{
  "n_layer": 15,
  "d_model": 96,
  "n_head": 3,
  "n_kv_head": 1,
  "head_dim": 32,
  "d_mlp": 256,
  "vocab_size": 1467,
  "activation": "swiglu",
  "norm": "rmsnorm",
  "norm_place": "pre",
  "norm_eps": 1e-05,
  "positions": "rope",
  "rope_base": 10000.0,
  "rope_fraction": 1.0,
  "qk_norm": true,
  "attn_scale": 0.177,
  "bias": "none",
  "tie_embeddings": false,
  "parallel_block": false,
  "init": "normal",
  "init_std_qkv": 0.056,
  "init_std_o": 0.0,
  "init_std_up": 0.056,
  "init_std_down": 0.0,
  "optimizer": "laprop",
  "lr": 0.00297,
  "beta1": 0.9,
  "beta2": 0.98,
  "weight_decay": 0.084,
  "lr_head": 0.0077,
  "warmup_steps": 515,
  "schedule": "wsd",
  "decay_fraction": 0.559,
  "decay_shape": "exp",
  "final_lr_fraction": 0.02,
  "batch_tokens": 16384,
  "seq_len": 256,
  "doc_mask": true,
  "train_tokens": 106500000,
  "steps": 6501,
  "dataset": "wikipedia_en"
}
Each number is 128 + 24 x the weight over the matrix's rms, rounded and kept within 0 to 255. Layers, rows and columns count from 0. Numbers have three digits each.

# layer 6 attention query, 96x96, rms 0.119, rows 0-16,32-48,64-80, columns 0-95
158080103086140119107119106113111118091119137064123116141092135149112131130135121128142146125140126166100149132160100128098165102102134120102124122090094140098155157122142146192121117152150124096149156141132158141133112122156149121097111135105136106134126118103167133130146120135155115136
098113107172081100128120123131107105125128079143101135127139122116167123140174133119134125128122134121148137138124141132104113156165177142117119137160129151173116114122181127134145131150150127125141129124113121112114116131167116097111139166095141136108102138154123132101085139133100125191
171123123071140137132112129091137131122106124097153132148115127136102107123140106109117133097136098144107120108122104137111153103094108120124112107114114129110131165134128135146108091113130130097124135126133143138093121096155127163138128104122122097112165086095153140167141131128154134109
116083116147143121101134112139115106116120131108133106114096136132127112150122108125167135151127141155134134114161112108101162107131175122110148163157110127115153135133119134159101128171157126141114151129126171145146126151129145107108150146109132120146126129119139127106129118158142098147
165153121117140110136155166119131130131132174123132120115123155119097081141142093168121121140126136123096123144097103096134113134124103104112172123115136109110144152137091112108118101112102145164134145119107114123126130120088120164158097140177163142119146142090133116170134102090147152100
121117125099157122125125142124133111126149139096109119143138155135115104146164136134121119087143131120119137125112109138102124138129120159104130083093116142090125145139122122150103123105127140097142160148115108120112132121147107141124116114119134095117099107109148126150136124131136146163
125154130141110136140129115146134135113138124152133144120149088129140131119140119121114130145132140123117127143115166115142106123149118103140114124148132139164120102111147104105129145119116126134115101134113126130131134120130125139140129139127118157116098139143105112117101154161127134142
139120153111123151131120144129137121094126130173161156148117097104127131153109100102115133113172123114112099170176129102096116135114136081145093102105112139146069137107174100109150125128105121094098109159123093074091143096179116171128151107157102156101155105121128156102122118112148095133
126151104140102114120144109111142138125120133123147115103117135117109155115117095127140125157120111138131116133146134107133138145142170099104157163129145101166144133138115158127118122145137106147124102108133139120155116136065118115134106163106090142099120139130120121125137094169142125141
119150130161095123143136104134157133126127147159127138107142112124127147129107122145152117140118136113130128166133151125141115125158151109149143146156150116166116098120127128105148139130102113166131088137114136141159107109088120120126139138141125151116119141148105131121128156145118128124
119103069142116076161109108103143168175134146085131149161147161140116097121175124141148169159107182121074191094095090154155112109146165156064161182168112125093205152187077138146081091096119143221151158096189159213183083199084166179106120163143145123186158156117132127139118168091099145089
109118115128082139114129106131095125111120122151137137149112114122121144140118119118123138143139144147125103123145156135167111142155153118147116134134133132157135120145160094127138123131101136138129135130095130134129124123126142136144142151136134153101118134137113099135116147122121131101
096119098142130147133129161122130089140154151084132121134115168124112108126120102127170155109121139153147162097135122117116170127132147117148150130114137142141133132123136130129107102138134134132089148118130151134126115139106138160143096141142152099143152124092149125122150127145122132128
116110090140109117117104124101119139141148146112137132103103137114128117157105153156168127119110148158158126116159080120143129120134177125125145172143098115123154142155098134133108122171129120161139119129164155166135109113116165079125149115116153120131151130136141131133174131118103104124
141092100127117101133134130076143130108133155106126118144099156115130147136141117147152128137116145150126137115169081134123135100127178122086142164152093139104157154141101149143117127144134137154161139153161155155141106148131140125100134137114128138122160161145159176134143117114123136118
148097113151147119172122115097137137139106150137154115129102128113095137148108094142144108150097135154156122096153106125149134124122159094116134158138107110122168137140111145127129113129121136123114136117133126146152108166104153132122157171129123134137149125117143130159122100143151128096
170112132135145152140121104129116099132133138094143100143162120114142132141117141120145119112140120163161125149128132114147135136131130080138136103106166165106150165106122111137118121162145093103123106102101072143124136116131140149132112125140086151128122154144112102107168116143145103143
146129128090138119122172149108138104124112137119131125138105152110125145127106122176094149151149121127118113110137120117138166106088134102107165134127126127097142140117094154102121111155160141152122145129126148145173139137111147130106092135149147127130120167108148147143154104130180099081
154114113146127155074113155110120161137105168135111140125134144125108113114105135137143144146135133095145099139102128122128122102149136121107093126107076120132128113120101143124131141140137123152154112113135172115152099147091140128141086150117120141128152113132132147134115168135121109115
120146132126156129164154119126163101126126110112128108127117132127127120153129106124141158150152145132085117114174113129117153152078130113112150133144112094100152140126131124118114096138144145137112160143116112140123126119153124166099133102128116128116133158131144136140128104110162116107
141147121141105149111169155114152111125121129137146126128092147115121146120129120137145144155109117132109122124111106122144153102125135115103148141133142123098128124136110153116108120142144126162151132131132147119154145143110128121127140125132146121113127130118149141117150118140154119113
129120104133142091156112143145156122116140120131170097112151140126138153134134138131139101102126126176108100137151142122153138145141135136137146142106147150112157126109130141142142106136097131100092141139135108122124136115149118135108131148119146121098116158104114131141116111107131134135
132163121104146125129154151131150125152135120118120110118112145150125129136123109141146141146169113130117104105143091132128148103078127099122143113130103090102151135137106128117116113153125131145108139167159141106162138145134126148117111106127115138110106147141145162118127104110145094108
127125143129118129111126113164115141138158130132135129129157105136141107120140138129151113122113117132124131170114166134132096139159135143147105108125139138148125115114163096140128163118096124102114109111108114131112103108139110126136117158123124125128128083155109099127125154128109164153
165109107124132126145111128132153191099102150164130117091152130125180148147170072107108162102111118132118086143155125123113136137135107133113136112110146132146137130096120139142163121094107128124171153171122137086115129124165115123131141105085155135084123169139127139107119113117116173146
112125144082122134106160124131118145132130141109148115131108135113132153136119135158150153118143085111155139142091140129149100094160135140136134158093139139117162130162128135120109129133122142139099112098103134156121120107116147121117077129126103128151119121136126119127116128140133129137
143121118127109142122139124162131165130123134131131135099141106124126109101148132127109114117118113119133148163106156131121109108179128139143100129116150149137110122119143113135118157124114121125145110119120121125117121110115107130149129153126119122137129127115112099124122143126102155158
079129100129142136140108138180072108155109066156062168136183145099154129112079155141092115144097165119123071171088160145129150169135105088189120163147176145126078108101130149095127132147225109131095140142118129116157178137115147157146116154133125163090124171137127122121134179083129090107
116111132117108128120111122143108148142119133115134128127150108125149113129134113151129102106129126119152145163118156136134119153157133139162115127083163131154134109123144107147107165116129132107139125089107115155098108101114118112159135154132149113112124114137101113111133156113117169122
113137118139163146131131126113141120134109128132127131127116143104125113143125141169121116137134115136086120120129107086134140111139132119145123124114123108124139115128127136117108111152157118165109173127161133148113130115143133112144132107126123115126139164113126122114124124107142122104
097109131142087132136118120105137094119121176098112098128087123106113122153118106129151108147100136121152169111133094154095135126123149120123129142127120135123155155113110160143096122130145114144173139092143107140145085135125126122131151158122139098106154114137145123118179131130129126145
137112136113124135132143140101135115121122138094130119134071138135111112143128089118144145143134137125153139133140091160119147100113137122101153146131102132102153143139089168131101107152142152158158142136137146138143105164134139151111104133128140124103116139095158138134147127113140110120
140125124131118114141145136131142103165139111148115136147122131101143174131106142149102118136127132123154134135089139129146130130123143134119163162126160129116119162124103131115128113131153125112137117126125119111134113121093136146109107132144145133120132148108128122108154124134140126120
149099062100116121139135148103115075153133088127137090142078129176164075096134138144162093103129148147114174094125113109076106105138112102145082132133070127105129140129151123135164094156149101108077147146170147128140143129158120142128088126140127160152158040105158127159162119113159093178
133122100122123138139099140135097120111167124119103100142136140142121132113123149137136111130123153133142144136128114132137132119131161131117144143156109111109130141122127162141096132121131129138138122132118142136138113164135145141142108135133100130142151161121125141149140125143114124143
112100100124111107120074165119117139131160117106111110151153129140164099122140157157143087098142141136086114141123104111115078113112170146107111132125138093116144162143137139154113147132134102162133090114138085143105113142103152091118101137119132152138145163125127151155104137131113126121
136135118113124118145116142134135121142125101141144119149119132132131127117152129142115127126150131119130128125133150163148139127161128107133152120155117124122126119100127117128144119150132132119126128131107124128126137123133122163109144126143099139132128116112125125142130120126153146091
120115093145136137124114149135104112115179138116113133133107130103123138125104151124137117136097145114123148099131087151126123105124164161102156159140102097110136141143101167138094134127145108161125123150121140127159112174110140094119119134125116133124127148133125159101140129143109125135
145118142141132151100149112115128115156101152125097139121088140114128165104086113089131154160094092103147157089135131124127135145136139139110174150151136102126120116120097121093147114152106169143130122145141177132153126130106156119104166115137168139127137103157135123105165107088147140141
115104124141096160118082143128073128155151099128130094187161131166139116069120157140124071162124144124130137147131141097120134098138157133117153154151152138116130109131141156147126137156157131154130100136109109127119107147146150134151136156109141139172141123141129131181136120135117121130
146113156128108114141138110132145136121106119138153148115132115151146113147152142138129133109154113116111125125121173133137137167135102106144102086104137144125121144129130090111148134122109147103137124090122127132119162106134115138127127127136153118138118078125125108119108131123159163127
110089128106141147118146132145143130144121161114119138132134136160116112103155119158123116161137142136136116103138133140138119121148112137118114106130120117151124124129157102139138116104164119128083137132136106153134153083120143144088116114120126099100123116092106132124142129111134111113
095099127145120124111164145109127145126099115134150131114089133084116120163141133093143149136095153086093087126122114137146126130118127142108138094131135112139154168132123127093153120092112132130138144146147133124138144132119141127132124157153107110122124113129138145119121108092135127104
125118154142156128126144108134155143118085152117136148085113129109108119162117137128165150131103125118125116109106131121132136130120108129124104084102160128134142156130138094099155115100126154110100142121138140128125128108127129134121144128137129096095120104127132119100128113108153119119
175095072108123111137133130068084102082025166061123058161137155180111085107129109113149107103144181139129198114178088112065167178160201150084095109089094141048147143127145188182126064165144155179114171080189145125103112092120167140116142195148206112152122118116181120125140135102154116130
130098136121161128142178101138139124127102148132120149085132116120126106139158132116109145126131109138147112140134149107120108180118104123144125106117145131125146152151144115125131140110110139094145133103147145120112123119142133130118149128094130111128131109108124086116120121130135142116
097089107118136160122088143122076127122126142119090125143127136112130144098124141160170109153103121081129132125126097126140105123129138170091139138154134110116106138131115125114131096121147102159117091166140105130125139142104149111135143135106126144146129138149124149112137147110118111100
117134129156125126120138108125164137127129145114171135114110172076090127176112151122159125138101128132127099119119074130103134136130123111113117130148114143141114168141119162141134126095126119145131152114129166125137101144148137155089166150114125081115142139101142143078128145109101136139
116114118146134133127127160118150104137126156085134105114119142123101105125119124111157127139113145127112133138130083142132139138116179137108134143129119120106163147149114165155131113136131126176133148123154147135124092144127161127112115151121133098112130122106149163127142122120121121126
122131130129175142118181113114163077129119131129110142084107127090116156167105110105147135134125102149137112127129110128132130116087131110106155116104103123093159159128130134101123124122118161116144139130169188084118127135126135122118123127123102106091127130101149128119175095120138099132
126105131108096068139097138099119173136192118155123111123123140169153150152169129128102126147119156129121125155097120167091109145144133112134133145163140102161141100118141137124119169144094134155148159160120144151129107170131123146083128146130126130154150140159149088114148156170112158159
# layer 6 attention key, 32x96, rms 0.101, rows 0-16, columns 0-95
127120106122113115141150094084146122112120150069154116155101167122089107168100095112140155103163134159100165090147082136092144106120139127074148117089106143104146125108138152164108122138114160160135161134137169130145121113132148149108123128103154075122107126113187161135145106093160115124
159116086095135117143148122074137113136123140078153165138090170125074149174111097118110145124145144175115134104144082164111168120094112107069175084121098129115151161101095162160120092131128153122125172121152168141130112130133149139097123129115167078107153124069187136138151072111176108113
121127145121142131142150134117116130123143100098126155114113100173089126132110104098102080092115073133118129144122124093109133095116120121133105094112124184140118122097159112122174160125100141119087126117113123110148123097121132134134096133140160133136111137136136110116116119103132122141
127114078119129138118105160065144165091069146081137130131111182132068111133159177125150111111132161161060174122131058156080132112109146142050150100128093096112168145132105164152115089120114155174150163149180162136149090124126130168122129138126114091132139123113202174163152079107146139091
065119139137109105101127148129142148099128138140164093112141121103161102118114123134131150090132149158117129112146153116126146103121134129135124163133156097125114128100127136140114158137105109125121106141133152144133130169130171115111147115121082104135143156159108101127145113117101115141
164117112117134137117105092114160118143107154116135145115091137127113119156119082121123135097142099142139124110158115162119152150118133130116138119100088145100156135086147091166165086140100193101117189131112173132101095109158156140093141151106178094100123141095176126144110116117183152132
129158164137103149119141124180104148127138088187115171111164108099156148100141137141069101109118085126129116163104181108168103137153064116219075136118151128177089109116152063090186168109121112081100083085062077131112143096099093122167146128165070144108132147168045090098091158146103155124
104143114112094107138146102125119157118130108111140136120126144114152139150121124149126110138128105134125118123129122147097100116144095108120086124162146120142140133114156126141102144133153116123109132095100131145124118145109125109145135159132107121155149113133121128126152124134125128125
102100118142117151090099159131130097101145139117107108115104126111181120088127150120104112119102156130112122124137098113137121130124175129132095190115090083128157142123098160106130093136168144190132121127133112141133093143116143092124126120136163130115149153162129123139116141130099139128
100134177175090141103114118186054139122167074173104110128147091127193098078137155149115116148104142128154119120104172115153084171141120135187080167130152127164110088135178108084122139121156069114156084108134095151124154140104139077160147121114111158155130134172085130125133175132083138138
138152118155133137142152159115175082167140157139131124122118152109141131177141138133157129124134100110103145071148102112135169079131139133107161139141120100125134145144092156064121117119084140174152114148153108123119109144096134160109104125155128164115112140140159139135104109099151113096
092163157142123150140141161174092130154158106163110119106150100150163138084134116147114106107124126089146103102097177106155080136130095122189110152109136127191041160076124096087149151123135071083111056123107087109107119133109099111124126135137132158119128145133076103153137179175102139143
111121084067134131131135144096156166109117155077154110131106154142116089128125139152145137127130182132111128093125078178122136116105120181083150120137106072084179168116125180142078096154145148167145141135146178126119107142154150133100125121121155107111155162103173161147125110063157117133
140112123132141134143141140140137156132121142112152153153142147132156109106126121139131123131114142115118158131102127114115116109110167139130120117099143115115118114134138153148111143124130132136128119105131134146093117148137130134118143163087146153163134133119111146142118131137109110166
155112070108126129125138191061146117154134152060135118146075207139117108142123111152136135104147152152106160082158010074101177074098199128032154151144113074092188183144112211171116064157190154215183167100175165166162092158150166148075117147079166117163153158095243185158164088098145130101
122136151117123118098145157125134128106103106126109126124116139111131113140124153124131151149131152117142145131122099099121140169123153109103139176128111096124129156136107180123084154125132150190155111122139154178131107112128136150136077095154102105123151175158123097144141144128117122149
152140129134124121145127145132113126101103149159134182121170108140135088115111129113098131145124110143158149099163147085134165129116117132138139133134101110135124104120137133149142125138135117113147124126136158123115162091156123074134120125145134136165147157140104143099103140163089122142